{"init_std_qkv": 0.0353, "batch_tokens": 131072, "train_tokens": 940800000}
Each number is 500 + 25 x the weight over its row's rms, rounded and kept within 0 to 999. Layers, rows and columns count from 0. Numbers have three digits each. The size before them is the row's rms in percent of the matrix's.

# layer 8 MLP up, 2048x512, rms 0.0479, rows 1747-1801, columns 384-511
108:453508510513498504486483481501477509455476502500483480481480520507461489457533520491467506487468489526537496463487472539499487495492477496514508484529504546498531455477523480516454450507500476475545487482554480492482495490558490495503480506494487475525450497542481470512511533528489511506495521480497446516522481493518461505532524454523486478489504551513516542460543481441450531507546
108:533545504492441520498473474502528495467512524485498480530475547521477542475497513473509512573506534503505543544488542504484482509507470504501516492493508507479511461492514476481527511491505497490498511485485480421497519473494506509476498478510505516557498465513527523459493492541501524514495520469484530513551495522489476509506488468495477521473529483510536522516494486511553497524471
109:534487507487466482494499527513512524513500511485502497503486497491493475482559489551447504520500498474511530520488484446506492461520516525509503492509498527554562495478491502497483509489457502493490504497539472490450492508498527501469495479494476515497511519495508506485480511528476502442503550487517478482490437496559467474489512487471465471536470504513490460503546472496538480498512
102:488475496500450477469516532509487543516461526538476498487434514520464526509495500558503546519505518475459505499501466484545490498483489480477514498496510524480501454500501510476508468506511507513467486489498483534477535504555477531484476514525459547490489536495531540494526506504484509491547509514490475488534460471511490491474504464505488493499493489490448504513487529471543454464502
107:448491463534496503488470499471537556476523499494498495514482499489516492440500560471520504480464472473469518488498513463515475494528493474474464495521484506487490497513470536489436469527568463492504501458481481492451499502506470504480502455523506535520498508507483540542507507519510547498491553532463473519506498507489483482505501458490481475466535481549530559503484505485481496453534
099:495495528510494471489518474505533479487505521475454504485522489529505467472456486468498526542475526466445509518523504507478474481519455495506483517554468493531499495492467495506454528506496496503525497489485477444471517512494526514535531461525468500545490470533469491479500508469467503441501519503462510457510506532489518498455477523457528504497506488504468474510515554484469498488490
099:492485506481468519498476545485485546462490461492539484476534498505528503493493512501494515487459553467458521445516455499539527450509450489521503512473520484501504467520484511446493482526546505498527483526483478462475514508510497538519513515486446495478457481459502479473517481504504505525514510557506461539496501484508523475478509514485456495504521517457513464478511500468483559479495
101:481510554494504513506511536452461474521512520460470457462484481495505482560533490455517486501548537498465516518494523506495499502469500453568476480519487471547527547546489512477473497469530512488513488492502492505475555486500507497501503523466521500502490482514531506501449506523526501461495469510483501471506491512529476476471557481450472457520545497499511519575476532487482492531535
097:512529514500509494437482486550464510464475539510538495465534532484521475531539507504491434477442516485493521484472501498504487523486497504501490516489490506516502493474484515479478450528488496478486444501453508497484494489485478528512478507523536508539508515492462508480514487460525521526489521477510544465526501472469479498471476485493514503498490520485496511520515500510482535479477
106:474505472493494527530496538511532484469471527458496512474503550496488457515509510491544463516490567484511576471490526470504513470501497493520504508477495508513494516515430519469499506476485537493486481494515517505467472514537530515538533480486498523469517486458505510531485479477519480508509491514529479500520510491495521497504490526489502447500504518505475555521462534520480519517497
090:475508504502485489462489536487472485485482487526484487504472485516462549483536491446478471478512545549498521458501552491523484501482522541492522505499450489481520454467505466524516474482501465474495515474521475473483520468488503508515455492516526553523520515470510513486467548493482531474490528533492518501485510507504489538541490546453468502539512533492470508524512480479510517504501
102:511567511526503500497463476526532503484529495517523523473528481534472489497517546536485477513461516511473502455519535482497498467519476499507488504488515476513498464464517487486505493440515470501481509488517540507468480529513479506496503525493538494518498485463515497531468488468476529437516487526474465526477504539471495493469477488501471496451480542485494536553485500493488483516497
094:534511471497472503534521509541492514529509466510453517510525529468509502466527546488488500492523535460499519505491520502486462478457488513488496493471506497555495467522496528494504494493484531512501447516488478511493477474498532486520492471515557503476478482489480507503535506477499496488529499498509537472502498490489501493473480522529534547556524528513530516542495500509502527488531
103:529532508511482494456548535530488549510502507445482469515490476495546455505488515479506504526504497486478523473530460501492512496533484500550518526510494462553504502561513457463521489508490496501492470493470494532482467444482490494496497518468499539512447491508539488487491503492501488482502524470515522490508538521497514477490520525492505543531491521526516480453465512474507528491465
097:512504497508550492488517514469526527504483489481456508495449513513483533476510458457497501506500492514523514457492494534490564513521491504479501455454484484510532485512486543486462474478540493520524526519516457507489537525492467503501497512444478461464516506471508518482509485478443470479508503507468471507506473524483540507484533488470483505547524495512487509499499534510505468524534
107:489517497485485482499476525512518519511524538522511499480515517464485510521495462477479492506495521508506503514474500516477455503523509526519487504514450505478480494477506508478506489509528491537523516550514479507462470492471511510504525488520455556481530431468528474466461528467450501495490482517530472508552509494509472470545497481502473483522502475484488481512436509502487511508518
099:478516486485445495516524469492507469500535501506461543521520495477514504504516545482462493499544527513550513535496474479486549433503438511487484538486460515503533489503479539447514476511531478491484489480486489456516491482493502511514518529497456526487503512504475521491468471492574468548551520451504509487519506509527483496510533492492509476540476485458467492502493518510466488512492
099:480545490511523510463502549529513483523495498511491496499482481473440509511488483488547527490536528506494493462496520502527545489516519488493510437496473499558548497460517498493498516503467479510477502523523482486494502491524490483497491488466486482514451519501519472464526519513503492473459525505503462484513479503500478478508496509505541492495531509484477514501504510540520518515494
108:472548511502468502537454535502537494466475512485534493458509497525492492528508507535461522496477518443502508472547482473487496469494479472510507505494499442510502493460470548466494507451512534435480489543526522496499529521498541512522485509512467531482489492533475502478479502486515538499480475493535483478480524500487455535549490487499528457526512458543477493470491532488497528503498
101:483512453563523499498442531478507518492490515517549516517485546488501447524485518457498462510492464470519553475528480458486565510496485494477455531483505520518495488456491519469476497503498513467475447494503494509479514499537511500497510547499489481496536489486538495479476517504529524503501473451468477524481490483471468526483500549495521530521466516483526522533481540500491531514517
099:518502526489515531506479493509459551481459495512491509520499530494527530469499489470537488514523492508480522519505492515455538509508527494510501545474484529511557517540506551451494462513470509504475470479539433494524490505537487486502565503474530508526473507514491485477496514515501506523547507476479545511485460501483501482491491534434501474518456511490516507517457481445493508517529
104:473454462494490484466506482533539532488469505521498507517483519504471509498500484562543535499498533495505531541507507452525513456481503489521538534500516509491540463526526514492520484506535505499508484499525511478504470506496515511512524455474491503513509507499470550505520510460499480476517486513465458469453472497462441515530522486514509471510516494512467492494456520489507515492490
107:475458501503515502510511503541535473477523500448483489487495472530499495552497494491529556509466522505460498457537477468472492498504488512447497488483491526473525468493529520452450455513477528471457512520570496474494550486485471502493521525512504564479527538532503508520476547495494479488472513456475497513509444479503516498491500524478488490489513549510519517505509502480505516450515
108:526519529541513496506461515513472541438497472490536523512515486491469498502516487539504507511457526474545539494493525512462530483524515522492469522470488466498544526484469479461438492542506513496471421495523538528456500490503506516517504510480483534470483491472528502487494481549483500513473512507503489522552531470479504470513554485501498505490504504509468516496461463475495548520521
104:508489490505492474519476544472496488473521520511516491496506531442467481536485485489507477557485526520467531513483493475518473491516510501555488467503515527500483503492476468517492482486507497481527456491465536484467471508500537548484489505527457503529485477482497498503484474469526504513496525519496481509502464491443429500536481477475533496458504465479532493525481498528509502517542
100:439475511473493516532480540525517519499468537508482509504475505507493523504480511479474495522493506494471502499537469505501558500522503475495544490497468509484506481503538519462475433517492515480464510495528460486493497467539499499500499503451507518443502494507486495453497491487496500472531506490457515497511499498444485473484530532480515472537506496510490495483496508474520509474515
102:542542552555533512518473519451522526497484490496519489485484487479488542505479483499505520519510519533501528476505472502500495528503552417490503460490475543509456475500518482543476506555515543514521476551516467537461508464511518520492502501476513535514468466487477494493445554488536525459529478476507533456504526469511462515526468490458473466457526529521489415497452504485541490506523
102:489508548527541522498481489536488514495491558512480477503504487504482485488512514493492475524478509479475532521490452485495575462463499481479505514532515521500486494496518478517504500515469480471485479506494487479510492508512530490482522521496479476520457485503496503466529491505467463527493517500472450557503486484531438474485485531495473455495485490492522507487493506482503492522503
099:463485470541486484509523494496521476470516506493537515479503555494474491513480509493525508512485521506457516435502501500515509486504505490478510474533486525478502465467465445461493474469485520528502518512512455500450514521540534501513520490504522469544513487499519500503478520494531483513496532511532506481486515542555467497527532507481504487479498514496488504495482474457489515533526
097:497474462472499536508527481524512521487540480478503476486511497490527512500487460465544501471518481506473504508507466462512495448495491436514519502514436487524513503498475533502484516558515498508506491504494489496494488469519493542487501524500511479511511524532474480508472513519513534502493479528483503448549546483499520495498545514505503510453526519481486500523518516511483509507522
107:519503518515451532470497484534498464481462466531491444473464518469523521519561512514491494532490514550471522537535495478531504510486505456510521437519454510482490479515506499517486520522514562461498490552545497527435504503527526511482526496506511537539513478491480500500474508515528451492507501515470491476512500488479511476494495492480520489506513523527495481484508509471547501533509
102:504507488479466510487489470526523480492484534503502477527479542533526489535457553495473469512443518531471487479485501493479513526498478487521462534510494502462536477512494494512473467522448464513494496523461505469511510501495514532473498474494519490549529466541477538507511492505495542446535485504472483500527478448529499540483503519489483504504489519478496525517472512499491530485505
102:485493541491517517510476501480498519547455507474505483507484512496477446533530513485482503511528477495532513500514506515494524534472451521473526446561519525483497497493511505508485461528503471531516489544533458527476484449484520500484503510455470541512465482508524533520503551536502519493505491444468514488494487463513486483510492471458485474512549518493508520491492502488513503500495
100:468499512504509538482486508504481545491493511461544473494528523495503471460573531491483500523523467514450457504467528504464532526481528512544460479468515499481490489481525482488492462475455514501489511454485476511494519466518478480508499515510494464481498478526490536471495481568503541488489518492517490499472507485467490478498516501462488482494487530473475533508510504461503452550481
090:507520481523495511498494527475565502494495488516513518493502522460492529510491468503471471535478484518479492509509538517496469499508511468486503527490497504518526493466441499486489479498466498480514506555478520505513507502469588513529475514527499494504503474489500457454470519494533512489500526508519484529431493546498501469524487523505492464502531538520532500495466509502521491492497
104:535524507488493489507530483528562516473502555455474509478493515507530462488543464530506493516514517517519509483490508514505516488507506486502544497464521489468485503477506464524481505489519526500491459526475501475458494487501511531502522461488500452467466482502521524490512474497550493498530537501487520488500493494486480555510479491484477507499506542514515482511484485479502541501469
106:481519488533452486501515473516490527483457487490515481477483552492510429487493519475514474555460479455467521500445497509516512439510496482506507513496478539467488486494466506487509475522507488476510497518500501504510533488549505522467552507543478474491452510497535496472473536544503502474500529481477474504463461466485472492476481502515479524493485492495500470542472487502497489530448
095:537512507500475512475495465536549532477475504503481520454462523527481516449551506501497509516497531475527536505472493456489441461493498455509447522513488529541528481510492494484490500546501506527487522503532488482520487518518509483524493482489524540506490530530496505491543497539484519490509533484483515500465503457539488537532511483494514537500503464501472531482508523500490510486497
102:445502480527527526471512487508496511515489535499510500500477485508495537454552504479490472540498555469487502480500510505490536472439528496497494495517561472484494513489481465498542450487496525520513487544485499451503510521519491562490530494503479500519474539510486511520482513512473511467505446496514483470519507500521532514501507505516523502482497495514512518546473520481451478494504
098:472498468519531482512514503500469540466513510525472507525465539507478501459494523503520495491515516504488510476491534493421495475504474510542487479474542443514526513519522514500495459530466474512486469517496538522490508546571517529542524526506507471540508519499508456521529512481483520492491493435489503497521478526509493493510502478499528456511492478492526502547510536486470502452529
099:500529477560495530492502501526507552544476463472483508481505521485479531483513502504493499524494531497516501515539487463498513512527491499483485500562508496515521530521522500482516494522535497501445500478485474488509496514488493458517511504496500517517478494545493503515525545552491500545519516457477453554465505535513470466500517485520483518437471491528503489497495490463463480501518
106:468478533527480495490468471487485557490486535498503449506505491499533503491477517525541507536497482524481506517493457526504531529467486445477463566511431522454490493511512504509475487455525530519480480474537486504503490503542489498450474457458486512497481493526443503510491571506521464495523525452418467486464501456482478489514511457460504470477478476546500510467507481503488520535501
104:470532463498543509512476503506498516493500518486557513433496476482508448518552476507533499525505505538491517502491512491501488552535493448491517507502489493492531488505474489508479488507491510455492505488462490458466496494508513503479518516487462477458485477486486526514504500475510486502512479511491512474515471495523495462488528489513490501502498518515499513514501459506468514512533
103:464484502500511503505494540507501527489500530554534546469553478513492459458492531502495469538470517479470474509514536490521463474490489497508496490485484488526505504507505515492504476490537474502497486525515497471496548485515483486516529486480482525534480475532485519506528496531511523483520433489469493509472518474512510472475492478545489512482492504527524521484488505473465491508476
099:502532486506495491526509509543495546530493523469538498487460527493469478478510503512498491482488466483495506487479442513510554472546496485545505472515478503464512485488517532474491510563513472503502506485507455466511533482509507484495533506462500501503478558531560507468553480509476475528489462504465458526501528474524478514431489493529510516532532510497523520550535544525519517506499
103:508502492541496517458480534528505539493514498499519472535499509505507505512459500485545477469480515472517526518529473499523483492479478485503515455517497512502522464517474480506461500506515518485513466475532521479492540524536514477474498502489492447520509488499528458524502507517511539478506496494525464508464518464485490474535532463520501504469505530500504515475548483488481500510514
093:525494493491477465494535517529473522511531497472497509514479518459501465509451499512477530489530502463484551458567522533503521456522457524558537542462455527533502517517473528517504489496508468474516492484482509475522508553513502503526498508499488493477479514491498488471459517507491509472547498463521462492511502497527509473480528510494526496508483505474519509485456516516522525515499
103:436454521497470562549455510547484516473463507461472481501461509522457522485509519525562469526492505509488518491500493509516520505480486501514465491522494508475551481505480512444491478467492511503505523481512500517482520475539484506542505464525480498480465515482449520523475497505445543506470506503500479504503519487514461463550519494549483490509519480497513511510492513470539481503522
102:469484497502493463514515482495517555539473534507494466532499478465539517557506461506480498565507496534531525473499491492513540483511518445501510521541518534481476517524515535474475513530531495485509439549538483506453509525546496504509497472466474520460476482486515469496462521503525495454514505497486472524565490514487466507475533514473414483539489529512495473561518503510510527516485
098:472515464473484510481467537448486499452504512508537438481462486471509518508492460511505489528519506485526523515483552495468490524498480515502512525501483526523539513487489483538492493476513493460512534452511487510537503476523467521500509514519454514450490466495516485519502508497508522532552489530510509534471517517468543469497499468504528487533503451455519499538481533475529513507507
106:479527508521474505522510518524535524471479523501508475429488482479513520494531506515442498503475492466463496497483465503506517462511474530491548525503488528485501472521512466465506527494492564535486522474444472442514470488466515501516506503534524496438477486442551505464515468488479515461516542532453516541510433506506498533485472527496494494511534494485524532498505502508514506519533
103:498441470527519558512475528473526529529530550501523498489475529488458505508499481514513469497537504522509483515492545462479488520455489524518505468519470498492504459507494518457514522538502502503497518527473486494480458553517521519482507466483515481543458520507512521492525468557493514471505487509479516486473516543503521469468460521499525486526439535491513509485438481505477493460525
099:502520512531537517502497503500494471544509482516519470537479524487493532472487456494465502506508487506509493510518444516453476500527488483498503503539504529544527505544507484470507517495552516465497490508507477496501537491503540544541483464491491502549519505495533482502485482523486525504465520468511460468484490501439505512513482464504512517488537497475517490510524494508511511540517
094:484474511487507503515485469518478519469491494472533487557518493518465491509513528487521497515516484513469477524548445461481510476466493470497475504543498508509502478487490476490484537501491519491470492486482489539507502444480496460504510506517510488525522493502491511458460521512508465490481506535474490519503553503461452481546506504493517479507495519469475509512519503522477517491575
096:505514477502524488481497515529488508491499485530493464499508520525520478527528487457567493507496546506519532512521508490519503474498506504473514501509503474503514487515505470475521493514528515455513486518487497498546540496476493496517502485541515551462521479524543492481478523478518498484492472502518537493501499495453476477487472473511489512495495482504496468533565519510487476465532
# layer 8 MLP down (transposed), 2048x512, rms 0.0352, rows 1747-1800, columns 384-511
107:478510511493498512460449511542507550528475538513519487528524535549531479477530463491469521482521504531549507526520507506501520483530465486517508516505505502522513543486508485492518513498521467526509523458512484451501473526489518543536533557471481502487449509470510498515527500441494526541516495545519505523492454490536454458507501459530506500494528551554535526494467497496491509509556
127:495519545545456468513518498482537472500496488482516500498489521541520531471513482513474516463524539518474539537495499495444507530514474533472510471521515521474490523514504498501473468498488500495453550498524451505507466486474545579495475533518502546515493450453486499491523489495520530480552508528468526503530477467482522491502465469448499521505512438461477508501464508524560503517520
106:495509475555512511511471551509503516514501511562443555472479507487512490500519486502565486498493508518510489511544518461492486509495485523447474482497518536497486477494511505451551499490478470492514523494508483445461501463480460546477509500513505499514507506465510531492503489493519474476489533496468536481474503472537526530469513516492490506517502498473541499510493507520515416513505
104:485516531454505462507477465485509484484531479459518497494492526499494537517473522516481489461501530522506468515513482464494511527511502461454548492494482489437468540485549512495485533531536474453485512519491467528520527492488465491491504490482493419526527476498526474455486457496457527516488509488486523537469515523505521523480460540481516478477472505524506504527495529503499507521498
109:509523483529475515510494499535492452489532498543485512472514532529479534461484468516489491506489494496499508550507479531451546494517510571492505529515494498509485492503466504497528461516500494497518486502500513563542481479501487534537484504511506460485499490488546543454477526461492519459484487499527491433505484497518496474467493507511488483504479518483499506468474484509487511470541
096:522546470449530544490515507502461476503471501485496503502485459485524499515503479458509528516497501561483497472497501512477474482544472486485482438472509488484490489483482488467546522517505520545477514532484533511496519456477492468514503523530489492495504462480510489502533544521557499502503493481469473477452477505481505559502498476510477465495520538537507500490503526464529532528539
095:475461520466534522504466508531506492525502491520520469451459510505469529509535477466481495522519513491496450513476483514511502526523513468507501481504471509509469527472492512496514494497471495499467519482494491518539524463516510533502473527557509491537505529511502521522474535501501541517528501482463512504532489495497506542482507496497503472496543488482517519533502498486496492532496
104:515501452577518495498521538523474512507508460523514530491496497493486512497495540515505508455464513527509499493478493491492491499498554543496509511525479480496501530492487517518507504473505523509509439484483494513568543528469570572535478499519457493501511515455510485456509483508501479493486528513528502479476483462492515508506465492503471491479452496499495504512543522483520506509481
102:487504503428485479539486472481496486477481501486524511502469528518499499465523514505503541477518436528502465514540465495509539540481472498494483511498491487501489491510494489501528470514537510515483511491478495475522471485504427500488491479482501471487472506506471510487503502483448492480540468498462488463495499494499546490520514522521499509533515489501549538446545563503504486524504
112:527509525529488519515515527482527503468491510548493508504517490509494465506494444498502465463494513491489529478520525450509481463495519486500519509514488486545526482508513501510489481516530513505487485487511522509473526494515573510504502476494510508494501461465482479501545524484544515495498505512500524508473474517474482481485485486507521541493468501462525516539472500475488516479484
092:555497508469512487510494552518504473490509487501543466531485522469527500486456523502515500522488456536467485493494458479520510501510476477506521529514522526541496509563488486492511515504502507489484492486447450444492510536515482520481488540493478484459477523523535494515547544501507494534475488499527509508491485524534530506527500500492521463466462517519498446477465521490482493503474
096:503470477519512481496453526461524520512499500506495517485491517510496492490455479506503462516494501523497469507498517495474531487513486528495523493509557528464511498518458507500503468497528516458504508516474508508498471491515528549513497500519526530509450487517528554476533515540497486523494552503503502498482467490509542485554478556520506494472496518526511487512460488515498477477447
090:514469481464552530481491482506514489494539509462518448490492495553470467496516470506500547505521488492470480483465483461506522502516513531530477521533490531524495499501535496521526443544472477528466544479525508468505510505509468492505472534485466467482520540509520511521514501506483493478481472526511497481510493499526509511515529463499512492492471497507499483484517501492501463524498
108:519463533454479488467484525513482482506517508477521507470514478488492544477498530513479474504490509491479499486495493499495490473451521523498495533526517514507445461489525491546543486449539479479481527493489497537472508497510440562508533551528451506460545489453458508486519509499510527476471457498492487507521488520497448520486533499516498537514509472505460504512484473493516504500513
090:478490499549479509564490485518489520501486471494525549491485529485518546468485440523464447530456488524493503514492475505497439500484503467545524507459529531485479512555513477488509480555479540543499484499531492496515483496507495494520477446523483521545467510480471496513474513517506533536485511489443526518541501502495522527520530495479525473487463510533519495502530475511494493490468
108:483477521434485457537504472496507524492493535469516526437500565538494529484469498538511522489520490485516484581503464535483545468499537489494488519505516524500480485469485474483492499556490494553520517460495473506492530546437465510521458512508503459516529499525522504505532515493464502517489503504458492469501552479512542509469522498514507471496501439479462554509528531499486492502466
100:470462511559511493481515518540483500502488480468467488559496486511539474506511502458512510481495520539508516503480458520498474467472494507511486550540529510476474498519441505530504483512481479483512496485513519539505537500503533455479437505533460510481483456498508482504518495485459514488485472532521492493502524467518470489478503494467498511471498519460449490472465525507479506475511
101:473466516467510527541502510490516497483504545520538496504500493465540487518464508481502423454488505535529499514533503529478481490522526506527545530470485541466490485517461503468538474457492501497499487550487560517501530541509518480543526499498526511481506475485466505504466482515492519499516497508526527520487485508472482515501495490468497536513480514511524473524486469446475506501484
109:503543478452510492477508531487491455559492456470501521480498545518535516537560503452508495476486507511462434476498477521563542513473511516456554497484496554540501508486533489478505488515510560534492470478486506477464499568509522515499455496493521509505516490500479503514519541534537479505482526512491532484477504471473504469531501476484524464479464508496475501483515519472519560484495
090:493501488514493531443522463491504456474461482507516480523537509509553505505482493487506516471463489553474483505474472450475489497517501496506487464527496485460470482501451466469517479454501479447491538460446529492509477496493520511507494518502473479533436481455513505474483520515535466468500496532470528529534496512555506513522501509534502524510499544496484472482496469479535483519483
092:478512486525521546536488500464530476469470514433446510510479481499516480481508492511527528517502500473533490511524480503491506499483475507502499538547539536472497499480515505515497479533460442512539506509510478557472459531500471534492429489488487494473492509524532546501515471504460540477478472535536500499531511511490501511442542520497527530506516492466511547485506523532522545487482
105:497509512492482511469508533490514529480451438483528486505476496495477499488500510459460505506476477512505492489469532505474531493536498472526490524508462524474479542482506466494512507512532513516495520489506501492500482525513504569464500505478538498490499492482521520471473486524508482469530482496491528484460490460480523480493536505488509487496552493510535474487512483521485505493480
102:502501480503486520504488483516510496518494497522449492452482520509543493510520475467498483468514523442489482462502431455458486483510517522486511484525554504479463501494522482537472459533546487520518454511530511506541464488495559569519532484505478535493476440455505502468478560478540449479485507512466507507497489509487485523481525522522494537491491510498496540485488464490498490540471
110:494479500512521459519518495511466528527495516475508523547504489478478472499497492495481482465464472475472525501485523483550473504473515471532478453476519517499478496499539469514516493539509499496463503535506538496521514495491455444478486483499520518511496494508505480532483506481517464537478500505495474455475489487519470522513495489502504507507491469520493462491524543558485549520508
102:536505481557503486550521448532535473504494475522510491528474497502507476468536524487504504508521507502477481543476489535498504508538479445503472527490491482511496500517511529505493516529495529487490527497533453511517497523551519508507480505498495484491530522544474510486491510505491469514497488490572517519514489481495479500516513491479512484473488507452508487484488506477522466466484
095:498507497495492503527511473478492519466527499495541510481555507428473555524495463540544502528552481501497487467473471526486486490473507465481523509508495509466477522472517480545476508526537493528519502477504509530452487493536464496517525525509469456527493510515492488520517529480456447505509462483511456486486463502513458495503508474499521467498460507485546481520489502513466516464472
111:479463531512469477477482513521526487496488469518530510511531516464533512511497465508504509450474524492523520489490544499512490486522499518526457474551484491511501513488477491530498502510499493461501488473478492499470459597472570535510511542488477531478483521500493542496469481505499505484508521524527491489516488517518499523520481479487484536445515490495488538526535502459506513502532
109:454479522538494506480450505482501503510489490511534456477506470552520493474523533504530508573477505526473460525522482539446509526517490489504494508516513440474473496549518537525475459545500513487469527478514474485502472499504494491506495483530509486500502504512539504454523467501447527453511485530478528511517498472523504535477491499518478476508492542493504535493516506495472504506492
099:482495507514514469531522478451474492523493536500497534524504516468471464515476511543492514511475515466503529489490509535538471543448475476520502550496485534525482507498523519507500509523515500484461509512487541507520485519488535531516453501502538459506489497481496560505537494508512502471500469514492502509511485459521515505482519517505543458481500493548474491520520506535502501450493
093:510493521421527520505508509515515526533452491501510538542508493514514501497521503519493541495492478498496555497492523531492500532508481488517506522544478513511491499493530486512538482466517519472505518491485511492508505478498493472487498502489483462483519486529509520500518507501489490466452499489506494507487532553505480541495520499508502478502445484531531505524502499440516497484485
112:493513488516507474475471494506514503503541477458484476497500511522522546491510503464509543520504524511479477524474545490488534552482510530494534451559583498481504508522466509469464469533454462482505510501527506491484507559533505521512521496472491526499466520503525519508501520497506510503509502474494539466497540536497536531401480495462493537494546496450528489501513495487485530484515
111:548457481515527510493482494518478481496514475512513468504458470486493494475464487524493496540525526487525541510478497512490475496488536517499458492484526537508496467484483524458467534522535516477520485500559485525516506530442516533510500521539493491493500520550541454488457482514570464528478470495532491523475476515487537480525520508505487495502484507497509497463510501462517492498519
098:525497450451508491535467484488567499514469486470480505553497482490472514500546486468476510498501494478487521448557492498480550516491516516485501474519479503481492577478493455447502508515496518516447536508498530492519518488470520549527531524511433506458518510508478461495490474491531509529537482498480477523532468484525504500500472533517468510518529476484449532515518513530527511507526
102:495509485496484522455495549503492501539488483509474549457519476463471543497483459475514504477476482491525523515530492511520485528564482529500516514511509507495521499515475506514500530469481559473472509507554523503508476482443493525473473484497505493462470494462531497436526503500519454544504522465482526503514475457503517524493491518458525487543491539503484490497478509503510530444509
093:489485472484504514494471458491523549513516476504579499513490501533522492510512505529518543530525503484471500514501483501511518510464502476534525503490461521519475498488508494440488499545535500533483496477483504500536464480540414470499480486550522482475475493503456490493480488517534487506498475508456503501503541474493485515485522551464471501536497465516511471502550529514466494474522
103:500499501512534473519546535483482543462523499436492495502502530502501503463473528475483510505469507511499470467499497510500533496542465481498491465506506538499590551507475498503508486496537470482502514509507487508476560522506524523494506480519488495497475504531506485480502523533498473463550490522532494500496494513490501480516476535470503481477518500501478421510506512545483483508495
112:473488477472499504493485493458519502472501493484469485495535486491534456550477477483559482522541505517525507478433523500520440489518513488488475477477467494482515501512536507522477477491484504533504479499482527501498514456544529508478500509466506533519487487514467467497525527514547520522509500540513486520489523491488474484493536524530511480508482477491507485521511513485511565482513
094:508515443518477498474540530447517477561492480473461513497521551470558477462478478524475485496514507508491519507522483483451497512525511572489507507533537508508505514492532490512489485518532519498514532526468479505510521501462492525489480501483521513481481491527499493502476473501544433523509521496505497526519494481495566513479506491481511461521490532466484482487495503493524481469526
107:514477522456547519518502495526487507498519522486537516507491485539540494485501484523518544519464532507514480502533480513502461473549525498494531539512469526464538458509516537529493513514496485495487515478534501462508502453523463445519529464485504521481487510496488499477526481515538507498476533500484465537514519505467466485497510497514480469505519495488477499459522486502518507484486
100:514497521512473497508454528509494450511537497538531483465481518479510514513514544505474531507489512497509501547515512537532529495496469508474491499451506541541515494483495497504471488494537502465546518507543495483498520495499558498494501509532517504486512505506478493510470533480527508489441497528532525485498478457490466496462499498506512532502499513530512494462508490503516563525451
097:531527487469534519484459542495476504503522518498512470506496442497504495482450495508506510495518496480518449466496524484527522525463507461515525484525491498521495416508472473540552492502526477478503508442482542513496511511510474546463501513462522514541492515441473490499524498532528510480502490509480525484478501490526495498545508469488513533470492491507467553524507507517466531492497
103:514488497500498469503464469530444549497486503506500509473502526496496490490537498524494519501515517476536477506551539481494517479502510506563498487530514483522497567485523511491441503477487516483512527493540494542505519497520506515544530501531503506488519520494488543508484470499482532486474479483494528491484473527513517504507478506505461490503500490538504510541519484521550522508490
113:487513499497532496510479515522505470480491512509534530524472502464539486515515485472489505482472483475486452514481494453524520566529452490453525512509464531478510518499500427490456480479458510516495505495492473499511530520530452616472471499528553465511468554504475513496523503491523493508471466435556501476515502487495548532462521513538559475481487465495532478462484489511519505495496
105:529509495463461487523530484509493511513471526482524447503510482511479547508520533495470518478491541541485535477506498474486542476503539526496497496495535502459524548494505524507469528552459493505521532475499506533468471505474517483515443510509502508479526471443505491494540437480498510514499549517546514512528487512474529497492489510500468545529555517505508525488463504532540482554528
098:527439495521454498455481506518484457518521530499532487468502495539452485502557510542519554485500534521544444517481498526500505514532492508522484497499513504499514503533496535489524486509532526524491492458527497486485502520525502475471475499525494471490507500482484551546469530506474497460519504509531543500501483516515483513495533520504435479490478523498558523464486477510500512501477
109:464478497530509520525496504487466467497466510476495500516528518512508440490447510474489502508472502496516490516553540462464533482501504511530473507448483500510545499529457490468482507486504496486503491488429496473487502519522536585509471508515502509443494454497498531470500487498478497504494461533498501495470468510501508520497514523501454505497514530518489472509512524512487481505525
093:511492479415471520546499508475517519521517518519518471542469531491511513495520486530466478517476485477515489501495474520502486559493524490490460485565475460450559473504506501511504448482503465517467478521491471463476515449519461473481508489466510507465568475530495531502538489494503508494493484527533486513526525520489479490533508460520511532453499479487516495469530492469474457486507
104:536527477509535458477513506441515531514530503517472530483483522513525458491508477482540511445535464461470465482531492457472451465493469517567527499505506475491510503517491523508543492482510491477519550506488523503474493523483473478513483511494495475518511508479514516493529505512486514457518508471467464521505552468489509509475496465506549501502508476477484495487548501496495498467498
102:498497496469495453468489480515466521503521479497528443487451482500571523480518497489522519512502544503501499546481535471497514511498494537511527488499497518507503522503502535529504504487512489476436461511539504483521505518484534513508485506528480494486510491524518510476526478507514512480499509519461472506492481514469541465440504498503502519503492535541469471535514504485503492528510
099:500461518453503514504514515482481508540486502467486500459487535511535548546527584490472493499469494492487475538482518488494517571491527454525480514466532471493482503465497479506509503502482459479502496525513478494499487518497526548512497501500528475498451466511513533483531448469470534513435461494519517453483519498511485475503524508530481488521461494524539497491495491475447517492479
109:483519484540517464482512533517488471495507518482456520484499517469515468488513476490510461499437533461512521478477533468527492468474500488444487506465516501500480495536496506501473524492519486514471484506506497493526536512486478539468473500515519517486495482521497542499514480516460510487517535444463555519492483486494496490481477552485461479468530538491487508494536475494552527510512
098:537500477491498521540499536505469503517478532480486489538533491479456533507485483479457473516537482482542475527509501514530468498505520495482473477468540526487505488487483467503508496460537534494539498466487532507514478505530501489512520481524440523543523478481528526464471486480499504513496522502487451522514538482517475487507517451531466525526530484558464498503548487480514510509495
102:530541482475468486551503475577533493446526516502526490484498448475494500534506488517484501510513498474496523471482455504543493485472436498460501529510491497497490500518507507491494475536485520494485505486504480500453518493521465516464496515474558482461532471506463515485505498497495456522497483551522494532507484470500507535422499516495506530479504505495491477533533484492453475467505
095:513498502600490522530476537491521514531484518501513521497476450469520481493487476508499526497493538487528496490500510493499490524481533516512490521482495510483492492520491479465526484469482577545467510515510492509491514510502546572459501459476509518501516511510480487506518458496504506506523469491521536510495447473511507496485477507493444498472535514496491524456475531465502508491467